From a checkpoint of a small transformer trained on Wikipedia: LayerNorm before each block.
Each number is 128 + 24 x the weight over its row's rms, rounded and kept within 0 to 255. Layers, rows and columns count from 0. The size above them is the row's rms in percent of the matrix's.

# layer 13 MLP down (transposed), 1536x384, rms 0.0877, rows 1174-1226, columns 256-319
size [112 100 104  89  92  97  85 120 116  99 107 106  80 101  96  89  93 104  92  96  96 107  95 100  99 119  81  86  93  92  98  93  99 113  95  88 138 101  76  93  93 101 103  83  95 104  88 100 106  93  97  89  93]
[[130  82 131 125 113 161 146 122 136 154 156 193 119 137 135 129 152 131 141  99 116 126 117 142 134 152 124 100 128 150 140 126  88 105 129 161 127  68 106 141  88 119  96 156 146 119 127 105 128 128 151  70 130 133 108 169 122 121 135 129 103 104 107 112]
 [184 116  86 103  73 116  89 136 110 161 143 125 111 139 112 134 108 156 140 101 126 116 130 133 139 104 120 111 159 143 132 132 121 137 124 149 129 124  92 112 148 137 140 111 108 145 155 146 135 102 125 152 146 137 144 118 123 123  96 152  84 132 121 151]
 [101 131 117 141 103 140  84 129 152 108 112 139 153 102 116 122 132 128 127  98 115 108 139 155 160 126 134 129 101 127 118 139 106  80 135 135 135 142 131  93 140  98 137 174 160 113 105 114  84 132 125 125 130 120 133 100 129 154 160 117 158 151 158 112]
 [179 117 110 150  80 119 142 102  96  85 196  93 129 120 147 120 162 106 133  78 135 132  90 121 114 141 164 122  97  92 110 114 154 140 154 164 131 122 122  80 107  94 174 130 135 168 122 130 124 107 149 148 112 115 136 152 103 133 141 136 110 120 150 133]
 [121 121 128  96 103 145 118 131 132 112 128 121  98  98 111  99 136 131  97  75  97 123 118 164 133 104 125 132 105 104  88 135 112 124 147 131 128 119  99  99 101 142  91 113 124  84 144 122 115 108 122 126 117  71 114 130 120  96  95 124  78  52 125 157]
 [155 124 132 121 107  93 150 125 131 123 114 144 142 116 146  93  84 106 161 132 152  79 114 121 114 129 151 105 104 112 146 109 103 110 159 121 117 131 121 137  92 112 123 127  89  87 141 122  92 106 144 126 126 166 120 136 153  76 126 151 123 118 129 148]
 [105 116 110 113 136 137  98 120 147 123 128 127 124 132 113 131 135 142 115 112 143 114 128 125 147 118 126 133 140 130 119 133 109 132 129 144 118 128 122 122 125 123 130 134 130 140 133 144 137 124 119 140 113   0 142 111 130 111 147 141 134 125  88 105]
 [158 130 141 122 119  82 123  94 103  97 152 158 134 151 113 144 104 114 131 116 163 133  56 129 109 142 143  98  94 107 132 173 122 131 180 108 119 123 108 117 121 108 116 156 120 112 153 130 134 128 141 103 158 185 114 141 140 172 155 140 116 131  88  92]
 [ 79 113 137  99 161 106  92 135 132 110 134 112 107 127 162 102 121 145 114 176 104 160 125 138 146 130 115 131 130 103 126  77 122 144  87 108 185 136 114 150 115 123 142 102  60 137 134 131 156  72 155 126 114 160 136 144 140 155 141 125 140  85 153 142]
 [153  87 126 118 124 148 133 121 127 100  94 119 152 125 107 108 132 118 181 101 130 142 141  86 144 147 155  80 122  88 118 108 132 138 109 123 143 138  96 157 124 133 113 135 101 148 106 113 109 126 116 138 126  50 135 120 158 125  93 110 141 112  91 140]
 [119  87 154 109  89 109  96 169 114 159 159 108 143 118 126  94 173 116 115  97 100  84 116 103  94  95 145 109 123 104 107 105 123 148 146 137 118 107 112  81  94 103  87 128 169 153  97  73 130 137 138 139 108  95  86 104 165 145  73  72 100 101 155 141]
 [129 126 145  88  95 100 163 114 153 125 119  98 120 107 117 107 119 139 161  86 122 118 146 110 137  86 148 142 132 146 128  88  87 126 129 154 122 139 170  83 153  68 153 142 103 144 110 144 131 146 133 103  70 121 146 128 170 166 162 131 111 145 146 126]
 [108  98  88  94 102 114 161 110 130  81 137 134 146 152 140 133 164 132 127 102 141  85 101 121 139 138 161 144 128 120 137 118 111 126 141 125 123 114 131 131 143 108  99 150 122 152 156 108 139 147 103 116 137  34 103 170 112  82 192 153  72 150 104 191]
 [150 144 119  95 116 146 150 137  98 128 121 143  97 104 153 146 110 162 123  85 159 147 112 116 113  88 102 129  90 155 139 164 137 145 131 145 135  55  88 130 161 110 117  97 105 125 143 129 139 171 115 143 130  57 134  79  75 121 124 143 120 104 130 124]
 [135 126  82 127 141  99 135 155 160 145 143 121 144 146 172 155 103 138  72 131 130 126 110 113 160 127  88 119 142 136 149 144 107 169 127 159 115 119  86 142  92 125  92 109 104 101 182 116 162 107 128 146 108 110 162 145 152 135  86 116 101 128 164 150]
 [141 128 119 117 150 183  95 130 143 133  91 131 116 115 130 182 124 148 133 110 127 139  98 102 121 154 133  91 127 102 122 110 112 125  98 145 139 113 102 145 126 118  73 113 148 174 137 139 206 101 128 115 124  93 145 133 119 101 179 135 138 130 167 158]
 [ 96 146 122 165  79 167  84 109 142 120 124 118 130 137 139 128 127 152 125 109 121 114 121 126 124 134  95 153 131 126 106 129 136 112  83 114 125 105 136 122 125 124  99 119 137  96 136 132 131  86  89  71  29 146 107 132 186 165  81 112 100  80 130 113]
 [114 138 129 105 135 130 123 100 101 126 145 153 133 154 160 112 139 140 179 148 118  89 159 143 121 109 130 121 119 118 130  72 101 123 124 160 108 132 103 116  90  82 131 204 135 104  68 123  76 183 124 114 150 135 163 128 125 102 152 118  97 144  92 134]
 [127 139 143 167 151 155 109 130 144 102 118 153 139 122 133 154 113 145 116 142 110  88 153 103 173  96 112 162 135 128 151  99 113  83 170 102 109 185 188 158 151  93 129 102 169 101 136 133 130 138 119 104 116 127  96 171 136 120 103  91  93 178 150 121]
 [151 155 137 184 138 121 130 138 139 155 129  91 106 173 139  86 139 148 158 103 160 124 116 143 121 148  82 141 110 129 164  90 122 136 130  99 152 172 129 130  95 131 124 145 130 162 116 122 141 103 105 145 122 145 148 132 131 107 176 142 107 131 113 128]
 [147 125 142 122 125 125 152 159 139 172 129 108 124 116 110 114 103 121 147 100 148 129 119 108  93 113 108 102  66 124 127 132 116 153  89 112 156 114 136 103  94 108  91 107  98 128 139 129 117 117 125 159 130 157 129 138  53 101 134 153 123 111 123 160]
 [131 111 100 133  97 116 107 197 104 161 136 112  90 124 122 128 114 102 114 147 134 151 154 118 136 134 117  94 165 164 119 105 102 142 155 129 162  88 133 130 146 118 131  82 128 118 124 129 118  72 185 167 177 178 166 110 120 168 111 160 108  79 104 133]
 [121 119 135  88 128 138  89 130 142 136 122 139 123 111 138 120 119 128 129 138 126 120 134 121 127 156 115 143 119 161 127 136 136 128 167 137 100 101 129 131 123 115 108 109 101 129 132 120 114 118  96 133 151 177 155 135 170  99 109 109 120 122  82 130]
 [140 115  93 122 112  96  89 153 138 122 109 131 142 133 124 124 126 119 126 134 142 130 111  94 124 114 127 117 141 123 137 139 162 144 109 136 129 122 131 159 114 115 146  90 120  50 134 103 136 119 102  61 152 125 120 120 115 165 156 150 173 108 139 123]
 [133 153 121 100 157 141 132 127 131 131 118 159 101 132  87 117 138  71  96  89 122 137  93 135 160 103 107 103  96 136 126  98 124 143 108 145 154 147 113  97 146 166  56 142 111 138 176 148  80 129 147 148 122 112  67 122  96 121 144  64 104 149 113 131]
 [128 126 127 113 113 125 114 117 126 145 133 120 107 146  88 128 143 100 112  81  52  77 125 109 117 153 111 105 144 126 140 128 147 118 120 144 143 144 155 146 122 113 108  93 186 124 113 147 160 127 138 163 125 154 158 122 131 128  58 119 116 108 124  98]
 [113 139  72 147 108  97  97 137 168 117 113 105 149 132 119 140 115 135 141 149 103 126 137 162 132 140 111 131 107 133 143 146 149 137 144 127 141 122 113  61  94 127 156 108 106 159 133 107 134 121 157 127  98 231 142 121 141 143  41 129 120  79 112 125]
 [130 125 143 125 122 118 129 126 154 126 107  90 152 143 129 125 148 135 164  96 149  90 117 120 124 127 149 121 122  97 170 143 189  94 124 130 140  96 124 112 135 147 140 118 147 112 115 165 126 102 144 152 113 123  82 114 120 143 139 132 147 135 142 135]
 [168 101  99 137 140 104 127  88 169 118 109  87 129 104 127 108 118 127 121 138  88 156 158 123 125 134 123 184 131 130 150  75 138 120 165 123 105 148 101 131 115 143 141 136  78 128 168 139  87 189 118 146 184 187 142 174 126 134   5 134 155 117 127 113]
 [142 110 141  91  82 139  85 106 111  92 145 120  87  82 164 101 101 130 130 102  97 108 131 157 168 127 107  88 145 136 100 129 110 110 107 129 146  79 121 145 120 106 139 109 106  99 146 124 140 117 121 143 150 137 117 129 134 121 156 168 120 127 113 155]
 [131 169 120 163  88 177 144  91 156 149 118  53 114 164 123  89 131 151 109 142  85 162 113 126  87 131 153  84 186 119 115 139 125 132 152  99 150  58 190 116 158 124 130 124  70 113 122 130 128 125 127  98 138 147 134 106 124 162 117 151  79 119 148  93]
 [134 101 103 167 135 111 166 108 133 110 125 121 134 109 110 124  99 104 142 142 163 121 133 165 130  90 112 125 135 113 171 139 146 117 106 148 125 144 144 132 120 131 122 117 112 109 121  67  89 117 144 129 130  48  99  96 132 154 178 112 115 121 132 159]
 [118 146 141 161 106 117  94 130 145 132 167 147 153 155 143 133 129 172 142 138 131 136 161 141 143 105 138 174 135 140 132 159 131 161 153  94 137 145 156 183 148 118 116 138 122 128 151 107 104 111 125 118 155 115 104  96 126  94  74 144 153 189 113 151]
 [121 123 147 153 146  98 136 112 121 124  91 161 112 118 154  91 102 135 113 152  94 150  99 148 107 144 130 125 111 132 150  81 163 116 104  62 151 113 184 153 144 154 122 161 108 108 150 148  81 130 142 111 143 133 133 159 124 104 122 129 107 157 166 134]
 [121 124 134 106 127 112 108 156 112 102 128 115 130 107 115 145 104  81 139  84 135 117 126 106 134  97 183  85 130 119 102 146 122 122  93 129 131 107 121 126 137 142 100 148 127 128 138 172 153  77 125 132 115 120  87 126 128  92  83 132  99 104 113 106]
 [167 114 118 111 121 108  97 142 148 123 118 117 167 143 123  93  95 176  93  47 130 126 137 126 103 108 133 113  97 134 136 143 125 145  89 134 138 142 150 121 156 126 111 132  84 109 147 138  89 106 153 121 109 129 149 120 110 109 106 145 121 120 118 131]
 [157 133  95 164 109 126 101 123 149 158  95  99 103 128 109 105 164 136 132 108 144 163 136 134 126 144  96  97  85 104 108  92  99 136 126 180 130 141 118 133 122 114 114 108 136 132 135  90 132 169 124 105 163  52 103 135 100 126 124 111  85 175 133 153]
 [102  93 138 116 123 133 138 109 117 172 130 145 173 128 143 103 139  94  81 128 156  80 163 111 137 114  93 125 121 101 165 137 133 123 119 128 114 139  39 148 132 122 122 151 113 145 145 145 142 152 111 127 139 107 119 137 100  89 137 122  93 107  70 131]
 [157 113 154 131 142  68 170 116  89 134 113 148 126 155 144 128 138  54 130 118 124  91 133  80 115 160 133 159 108 137 117 154 158 122 126 142 134 107 146 114 168 118 145 105  89 133 108 119 126 106 119 120  95 105 130 154 109 123 111  80 138 138 153 163]
 [121 118 117 138  99 119 146  96 122 112 113 128 107 113 122  92 136 147 163 190 104 132 132 165 138 122 122 140  98 133 135  95 118 159 102 142 100 117 146 135 107 126  93  83  81 127 138  66 133 151 146 111 146 102 154 136  85 166  70 149 103 103 109  84]
 [109 154 117  80 122 118 130 126  96 122 125 136 109 100 125 103 136 169  93 107 126 104 145 134  89 151 137 106 109 109 142 126  92 120 116 130 132 117 113 123 188 134 153 116 127 120 145  83 106 112 119 117 110 151  88 125 120 106 112 119 116 135 143 123]
 [143 162 135 160 134  66 137  95 140 126 113 153 122 130 122 132 108 114 100 139 136 101 149  97 128  90  78 125 146 148 112  86 114 135 138 151 119 157  70 102 107 155 117 102 118 105 114 103 135  83 126 126 115 126 136 109 171 140 129 143 121  83  68 139]
 [106  88 131 102 110  98  83  99 157 167  91 109  79 121 117 106 131 130 126 135 135  96 117 112 126 125 138 121 131 118 103 149 141 118 112 114 128 101  90 110 167 110 148 147  79  98 116 123 137 108 120 126 147 131  76 134 127 127 148 173 112 140 139 129]
 [121 134 141 167 106 109 141 110 119 126 129 127 145 104 141 152 123 115 138 100 124 173 120 125 106 138 125 129 126 109 139 155 137 129  72 169 124 113  86 102 145 111 124 169 126 164 132 175 130  98 150 131 135 129 123 148 132 149 117 123 137 129 154 135]
 [127 134 112 157 116  98 156 116 130 103 115 112 150 126 154 108 121 139 129 116 131  93 129 112 136 119 128 125 133 102 139 100 115 100  86 118  92 131 109 106 126  85 133 142  96 168 136 131 163 116  96 139 148 185 115 172 156 118 110 133 114 112 125 145]
 [171 164 118 112 109 100 141 126 149 145  63 106 105 108  94  75 144 122 145  90 135  66 117 140 115 108  90 108  88 169 152 162  92  94 151 129 165 147  89 166 146 103  98  77 155  85 151 184 146 154 124 132 109 138  98 119 129 148 134 123 111 175 124 161]
 [133 134 132 101 116 127 140 134 111 159 127 115 109  97 122 104  97 116 157 165 137 125 138  88  83 147 177 139 119 150 140 123  84 136 114 127 117 103 143 103 146 148 115 128 114  87 141 145 122  92 135 108 143 142 147 129 159 105 146 124 120  92 155 127]
 [128 130 138  99 160 113 107 131  71 130 105 156 135 110  90 133 118 124 154 116 137 119 133 136 114 122  99  83 125 139 152 120 165  93 188  99 141 109 124 112 101 146 115 128 140 128  76 127 135 162 145 115  86 141 125 152  65 102 130 124  79 104 124 161]
 [165 124 139 124 132 146 110 115 129 160  86 133 114 138 118 142 150 105 118 111 153 100 137 145 126 175 172 120 107 123 111 107 134 118 103 146 141 132  97 134 158 141  72 111 131 153  93 150 116 152  78 153 151 153 181 115 116 131 128 107 151 153 136  63]
 [ 98 117 147 125 152 132 145 129  77 121 125 109 116 150 151  99 157 140 119 124 127  85 159 133 111 155  76 125 154 109 117 160 102 151 149 114 152 139 147 116 133 109  99  82 127 108 138 136 185 110 104 116 122 126  90  60 144 150 116 135 119 128 155 116]
 [169 137 129 148 146  31 174 108 119 118 123 115 148 129 160  98 102 148 116 118  98 119 136 105  97 105 116 177  99 142 160 151 113 133 131 138 137 143 132 170 145 120 154 158 145 161 131 107 164 102 139 125 100  47 137 128 122 152 129  86  89 114 142  91]
 [109 137 143 114 155 120 113 145 114 128 140 143 147  98 135 106 120 126 137 126 116  89 130  88 152 140 145 100 135  70 113 139 143  92 160 117 107 136 149  79 130  97 123 107 130 163 120 115 152 131 127 128 130 146 110 140  94 152 125 143 143 175 147 125]
 [120 144 135  99 109 111 113 143 159 144  88 129 153 100  98 120 156 122 134 124 106 136 172 127 122 146 124 124 122 101 137 103  84 112 135 147 147 113 152 146 122 119  77 125 140 124  96 104 151 150  97 134 127  61 164 146 150 120 164  90 106 108  78  93]]
# layer 13 MLP up, 1536x384, rms 0.0848, rows 1175-1226, columns 256-319
size [101 101 103 104  93 100 108 106 102  99 107 101 107 107  98 100 102  86 100  98  96  98  96  99 109  95  97  91 100  96  99 104  93 101  93 113 105  93  98  93  98 107  93  98 101  94 102 106 101  94  96  96]
[[162 133 126 114 118 150 149 117 159 126 134 130 146 127 101  75 146 155 110 114 126 145 140 122  98 116 141 143 124 139  96 106 123 138 132 103 162 151  86  89 107 110 149 149 159 159 143  88 145 102 139 102 107 149 139  80  93 129 153 121 108 125  72 119]
 [126 105 146 161 127 110 146 130 132 141 134 149 152 140 136 131 107 148  99 109 136 158 130 139 134 151 135 107 161 153 109  92 137 161 139 113 114 127 174 166 131 147 144 130 169 129 141 155 156 102 153 123  89 120 132 106 127 118 127 115 133 123 131 154]
 [134 123 172  94 171 102 134 123 119 118 113 140 100  68 122 128 149 167 132 151 135 146 124 105 128 124 127 125 142 137 142 134 167 131  99 109 150  63 123 135 107 136 153 151  88  99 148 146 120 112 159 140  80 131 111 141 127 127 136  98 124 117 129 114]
 [114 165 106 143 161 157 152 177 167 116 136 128 118 152 143 100 131 106 135 142 159 179 128 153 107  97 134  93 117 126 105 103 169 121 138 116 142  64 142 142 137 159 104 107  76  95 138 152 150 168 141 115 146 117 153 102  95 128 133 110 148 144 120 152]
 [117 140 110  98 130 155 122 118 180 145 135 141  96 186 115  90 127 161 128 127 127 165 174 143  99 136 107 140  93 117 102 111 122 145 105 109 154 152 132 117 154 162 116 129 127  94 151 122 157 116 120 115 146 154 162  96 181 123 108 124 130 116 135  91]
 [132 101 152 158 123 124 141 116 152 143 164  69 134  86 130 141 134  85 114 170 108 118 150 155 113  95 123 136 140 128 142 133 104 115 102 127 165 122 153 132 106 142 179 115 135 142 143 113 138 151 145 119 141  75 117 131 129 104  93 110 144 154 189 136]
 [135 113 110 114 180  89 148 127 138 112 124 147  99 136 144 121 162 139 146 141 138 158 111  91 132 116 161 131 147 125 106 151 121  89 119 124 114 123 138 142 125 164 127 184 147 134 131 108 156 148 147 113 172 152 152 151 125 115  73  86 130 118 101 116]
 [118 121  98 131 119 118 102 123 133 162 123 128 109 123 137 131 143 144 119  77 124  95 131 116 119 154  95 141  97 130  96  78 150  88 153 125 120 158 119 120 125 134 159 143 109 130 122 161 147 111 120  78 132 124 105 144  99 181 154  77 129 131 103 141]
 [144  87  78 152 110 145 157 118 154 123 135 134 130 161 100  96 116 129 138 114 105 157 129 119 133 138 137 123 144 129 111 164 130  90 141 127 146 100 172 130 150 140 103 119 118 119  98  96 178 134 164 120 133 145 168 151 137 148  92 142 118 126 126 138]
 [174 135 148 133 162 109 130 132 137 122 118 116 147 125 153 118 148 114 125  91 129  90 109 132 101 131 147 122 122 149 152 119 136 101 113 121  83 141 110 144  80 141 111 137 155 122 144 146 116 131 152 146  69  90 167 141 108 133  91 163 128 140 133  86]
 [127 116 153 189 115 116 156 107 123 132 144 100 112 115 136 106 140 127 133  89 153 138  73  92 158 163 148 170 124 117  67  77 161 158 106 154 112 129 164 115 143 114 185 101 137 178 130 175 136  93 158 102 135 178 150  80 106 130 151 170 157 110 143 108]
 [103 171 140 117 124 155  78 146 134 146 132 121 112 125 154 121 119 140 140 131 129 161 125 138  95 129 126 162 126 115 143 136 124 140 148  97 130  99 135 159 160 124  98 124 137 118  72 153 104 122 115 134 118 135 133  96 173 158  97 143 192 153 123  99]
 [102 114 118 109 140 119 125 123 140 194 134 126 108 119 174 109 148 138 153 102 137 172 154 171  94 120 108 145 154 127 129 154 146  93 137 108 153 181 148 108 125 139 130 109 128 153 133 133 106 100 116  89 121 127 107 132 141 136 123 152 132 167 127 143]
 [152 131 129 117 116 100 138  95  73 151 142 138 128 102 121 119 149 136  88 118 110 132 108 164 117 155 147 155 114 158 103 150 118  88  87 145 119 130 150 141 133 106 136 125 151 130 101 133 139 156 103  51 131 158 111 113 118  99 163 128 143  96  97 121]
 [172 108 118 139 127  77 133 171 119 145 177  87 157 146 140 116 139 131 128 118 100  93 175 175 155 130 112 127 174 134 126 115  99 161 125 128 163 113 135 130 135 121 158 145  99 136 128 108  87 133 108 169 114  94 126 123 147 125 101  99 116 134 111 106]
 [108  95 109 113 112  94 152  83 165 169 129 116  81 127 113 160 132 113  96 119 120 132 119 142 101 156 157 105  97 155 154 118 142 139 128 116 165 172 152 116 122 144 173 121 113 121 166 113 150 193 131 113 157  81 136 141 135 123  87 118  73 186 141 135]
 [145  95  87 148 136 136 123 102 139 125 118 121  95  85 124 115 119 104 129 164 128 131 131 120 150 136 130 123 100 168 123 141 109  87 101 102 105 141 153 112 127  80  89 132  99 153 102 171 120 136 132 115 124 113 128 139 157 156 162 120 125 141 132 104]
 [124  98 149 136 119 105 116 108  96 132 109 120 170 127 125 147  94 107 136 133 119 105 116 117 113  96  96 124 146 100 135 137 160 112 114 154 120 133  94 131 143 131 118  89 150 160 137  80 125 112  89 168 131 165 160 114 156 133 128  93 142 110 142 127]
 [180 122  93 114 120 129 119  96 126 127 148  98 148 169 121  51 107 111 107  84 129 143 154 138 112  88  60 142 130  67 136 102 132 153 133 122 119 116 131 128 153  70 117 154 172 132 120 115 137 126 121 141 162 140 111 103  96 116 162 147 150  95 102 158]
 [112  88 101  79 128 104 158  99 101 173 147 120 111 124 138 161 115 184 125  97 116 135 125 135 126 120 158 111 174 109 137  86 155 152 100 105 147 140 137 200 125 162 122 186 169 142 100 148 132 159 104 145 112 142 144  79 146 129 125 112 122 125 131 124]
 [120 127 140  94 110  89 118 152 137 136  89  98 135 100 151 136 143 144 172 151 164  93  91 112 136 139 147 163 124 138  66 120 127 118 110 145 139  83 125  99 198 121 130 109 142 111 117 108 169 127 129 120 145 151 105 161 121  86 146 113 156 136 111 120]
 [141 110 129 150 127 116 157 137 151 145 118 135 113 100 132 182 148 147 140 138 122 108 107 152 157 150 121 116 113 135 118 100 168 114 172 120 145 150 136 101 125 107 112 106  99  86 114 138  85 148 128 143 117 121 139 156 148 117 140 119 113 125  77 125]
 [133 165 141 137 138 151 125 126 123 131 115 163 173 123 121 102 120 146 155 152 110 142 124 119 124  74 138 103 153 123  50 179 146  96 142 104 126 128  87 202 142  86 165 141 121 137 138 124 108 136  98 109 160 139  97  67 142  88 154 102  85 112 149 125]
 [142  98 121 132 100 144 123 130 157 136 130 116 131 193 104 132 142 110  83 118 134  76 133 168 107 137 142 144 155 127 116 121 111 128 132 124 168 109 141 140 152 165  99 201 145 128 126 136  81 116 130 100 156 104 124  94 109  88 156 113 173 116 173  76]
 [132 132  98 156 141 179  89 161 115 125 114 154 137 133 111 120 135  96 120 154 131  70 183 122  66 166 103 130 139 136 133 133 119 178 134 151 139  88 135 119  84 141 129  84 141 138 152 136 142 128 124 118 129 122 115 102  89 102 100 173  99 153 104 130]
 [125 136 157 131 117 131 131 159  95 156 141 137  95 112 111 129 127 124  96 178 144  95 155 103 133  98 113 136 124 118 114 135 123 117 115 149 117 156 138 139 133 185 149 111 126 135  72 149 131 144 141 129 155 151 104 118 115 117 107 110 113 158 135 135]
 [154 136 153 132  81  95 149 161 125 117 182 107 150 143  94 153 135  89  97 130 113 131 128 155 132 130 119 144 119 186 152 121 144 134  89 113 148 155 134  84 144 106 122 145 126 167 150 138 126 139  81 159 136 143 128 124  94 129 137 137 114 125 112  93]
 [111 134  87 136 119  61 118  98 121 165 165 166 131 123 142 148 105 129 141 129 107 136 146 135 136 128 158 184 100  95 121 119 211 186 117 145 121 173 155 168 103 119 148 165 177 115 183 120  90 141 145 162 154 153 118 185  96 125 115 127 119 117 150  88]
 [127 116 142 105  76 143 131 123 129 131 125 159 187 122 172  99 158 129 147 106  85 152 159 151 107 167 104 182 139 125 105 192 142 136 121 104 172 169 124 149 117 125 104 126 124 137 116 140 138 116 161 131 118 154 104 126 151  92 134 157 127 122 101  92]
 [118 139 138  91 140  96 139 139 142 101 112 147  54 125 121 186 159 119 183 109  88 117  97 141  85 152  77 130 134 124 107 161 112 112 147 166 116 163 121 144 156 119 115  86 116 128 129 146  89 132 116 116  92 136 160 151  96  95  98  91 112 120 106 123]
 [141 106 112 119 143 159 122 100 161 151 101 128 135 135  95 143 155 111 114 140 154 121 179 112  96 137 119 150 128  94 128 120 117 138  88 142 153 113 121 136 138  70 139 129 124 179 135 154 139 164 144 133  86 114 104 134 153 132 117 158 137 119 110 132]
 [ 93 131 152 128 116 156 124 156 123 193 141 135 119 162 158 131 105  98 148 154 112  66 118 161 153 137 164 130 161 161 104 135 162 105 154 129 165 117 149 157  87 142 134 135 111  93 111  89 103 122  83 160  97 188 110  84 145 146 135 145 117 129 115  91]
 [128 139  93 134 113 112 105  69 149 147 113 126 166 159 142 122 124 104 121 142  98 125 154 150 121 136 126 165 166  89 141 146 117 112 124 143 113 158 138  78  98 171 142 108 119 154 111  72 115 153 100 156 159 107 154 101 105 117 148 131  81 106 125 159]
 [142 181 137 151 134 147 143 168 113 148 134 122 142 116 106 123 122 141 165 103 127 125 111 135 134  80 186 133 146 127 125 133  94 155 110 102 174 100 135 118 118 130 152  91 132 136 189 148 118 111 156 155 169 105 130 118 100 149  92 164 162 111  87 111]
 [ 76 144 123 107 127 103  84 114 130 128 145 120 114 115 171  90 176 116 107 126 111 106 151 121 146 168  86 107  76 142 133  83 153  86 135 118 147 170 144 168 166 115 134 107 146 151 157 142 105 126 114 140  82 148 121 126 131 129 135 140 144 160 185 130]
 [151 155  96 162 164 165 121 121 128 117 138 152 147  81 183 129 110 168 169 168  89 107 113 138 132 108 133 104 161 139 173 146 143 108 118  99 147 111 134 109 120 137 128 140 104 142 129 176 116 159 105 124 114  99 102  96 135 133 138 129 149 152 148 114]
 [152 105 149 154 148  90  82  91 130 159 102 145 148 116 130  97 164 111 156  88 116 146 110 126 131 138 134 147 114 118 113 122 100 137 140 127 139  94  98 154 139 146 119 134 108 105 113 154 161 109 137 125 150 117 173 111 121 112 119 115 101 120 112 125]
 [110 167 126  88  96 121 113 135 155 130 136 129 104 106 106 109 138 196 135  83 110 132 117 119 171 142 118 120 131 118  79 102 113 122 165 124 117 123 134 121  97 166 132 112 106 101 171 123 146 138  98 144  96 167 149 139 135 143  63 146 156 157 130  84]
 [137 138 122 189 185 147 130 121 134  89 116 123 121 132 100 101 125 125 159 153 130 105 131 181 133 190 150 150 127 161 129  81 128 121 187 151 141 165 183 130 152 155 134 128 133 127 172 176 116 114 110 120 142 125 128 137 113 117 101 108 114 124  93  69]
 [144  95 123 109 100 150  92 126 150 145 114 125 130 118 143 129 135  99  91 145 142 110 155 107 149 148 134 141 139 160 130 114 137 133  99  85 112 123 188 173  98 150 134 117 166 148 135 107 156 168 125  99 142 152 132 105 130 165 134 146 107 126 131 100]
 [121 111 110  79 114 135 147 149  97 113 137 116 103 124  98 123 112 152 122 150 170  94 121  59 130 120 155 123 131 128 133 127 100 149 129 163 142 157 130 120 141  98  75 143  87 145 176 140 122 136 165 107 152 153 120 114 121  78 100 162  82 121 134  88]
 [ 88 131 103 165 145 119  96  85 146 146 150 123  65 142 127 114 130 125 118 164 141 105 134 120 149 146 112  81 142 165 145 178 120 142 112 128 126 148  90 128 121 129 185 105  97 136 100 107 127 200 128 163 127 151 132 118 150 136 158 149 105 107  61  97]
 [ 92  95 122  44 166 179 128 147 154 154 152 115 115 118 140  93 120 165  87 167 140 116 142 125 176 131 123 124 131 149 120 130 153 127 136 104 135 132 151  90 125 143 117 135 146 146 118 135 114 157  70 156 146  93 134 141 116 161 127 156 136 102 107 120]
 [154 138 124 153 141 129 109 106 143 152 139 163 140  99  88 127 111  59 122 106 126 115 138 124  79 109 130 124 155 112 161  83 108  72 110 135 162 135 146 140 114 155 152 142 153  91 153 118 106 128 159 136 117 192 119 113 106 166 109 122 144 205 139 102]
 [102 154 105 169 136 138  96 132 140 127 117 109 103 112 116 103  90 145 141 144 123 142 125 125 111  93 131 114 159 145 125 106 148 103 144 134 127 135 146 128 155 140 163 115 131 128 134 137  92 120 102 152 148 130 106 133 161 110 154 160  91 124 128 126]
 [108  60 103 140 124 110 137 142 146  94 118 165 103 122 122 102 124 161 135 132 154 124 165 142  87 144  93 114  72 130 168 107 145 173 171 162 118 140 120 171 135 117 136 156 160 142 123 130 113 120  62 154 121 115  81 105  96 159 132  96 132  81 122 127]
 [117 105 106 116 138 142 137 130 118 105 172 122 125 161 104 170 132 164 126 131 135 136 130 114 101 121 150 174 133 165 118 117 154 133 155  90 126  76 169 172 106 127 118 116 149 164 113 122 134 128 170 108 119 151 183 127 130 136 128 126 117 105 122  78]
 [142 109 139 139 115 120 113 136 169 145 111 132 138 130 102 171 150 124 144 122 142 134 149 153  96 121 124 105 129 139 107 142 135 136 128 123 116 173  88 153 127 121  86  82 120 136  84 139 110 145 113 142 147 151 159 148  73 138 149 167 101 131 141 110]
 [110 155 146 129 114 167 121 112 147 139 148  87 118 122 141 107 116 114 129 131 114 143 112  92 123  96 120 153 142 113 135 110 121 114  64 127  98 141 134 149 113 122 143 129 154  91 139 135 162 115 119 114 158 143 195 130 112 144 108  96 132 123 125 123]
 [161 118 134 108  88 149 142 118 163 150 145 150 127  90 112 146 120 126 140 141 130  73 111 134 154 114 106 119 147 166 105 165 137 124 133 131 133 108 126 137 113 156 145 115  90 130 146 154 107 126 110  90 114  61 118 125 144 138 132 144 165 136 129 154]
 [ 83 102 110  98 146  87 110 149 155 148 101 126 176 145 142  92 119 119 109 125 131 137 113 107 137 152 140 167 135 132 101 107 171 107 129 120 131 163 137 134 134 137 115 104  96 147 128 117 135 123 121 121 128 184 142 107 153 160 100 101 105  93  87  79]
 [124  87 155 180 176 114 135 138 126 146 178 105  81 133 131 113 151 102 124 115 132 134 117 114 123 149 135 154 177 159 136 128 143  73 128  98 115 106 156  90 108  94 110 143 162 137 137 111 169 181  86 157  98  93 141 140 170 123 119 155  96 162 114  66]]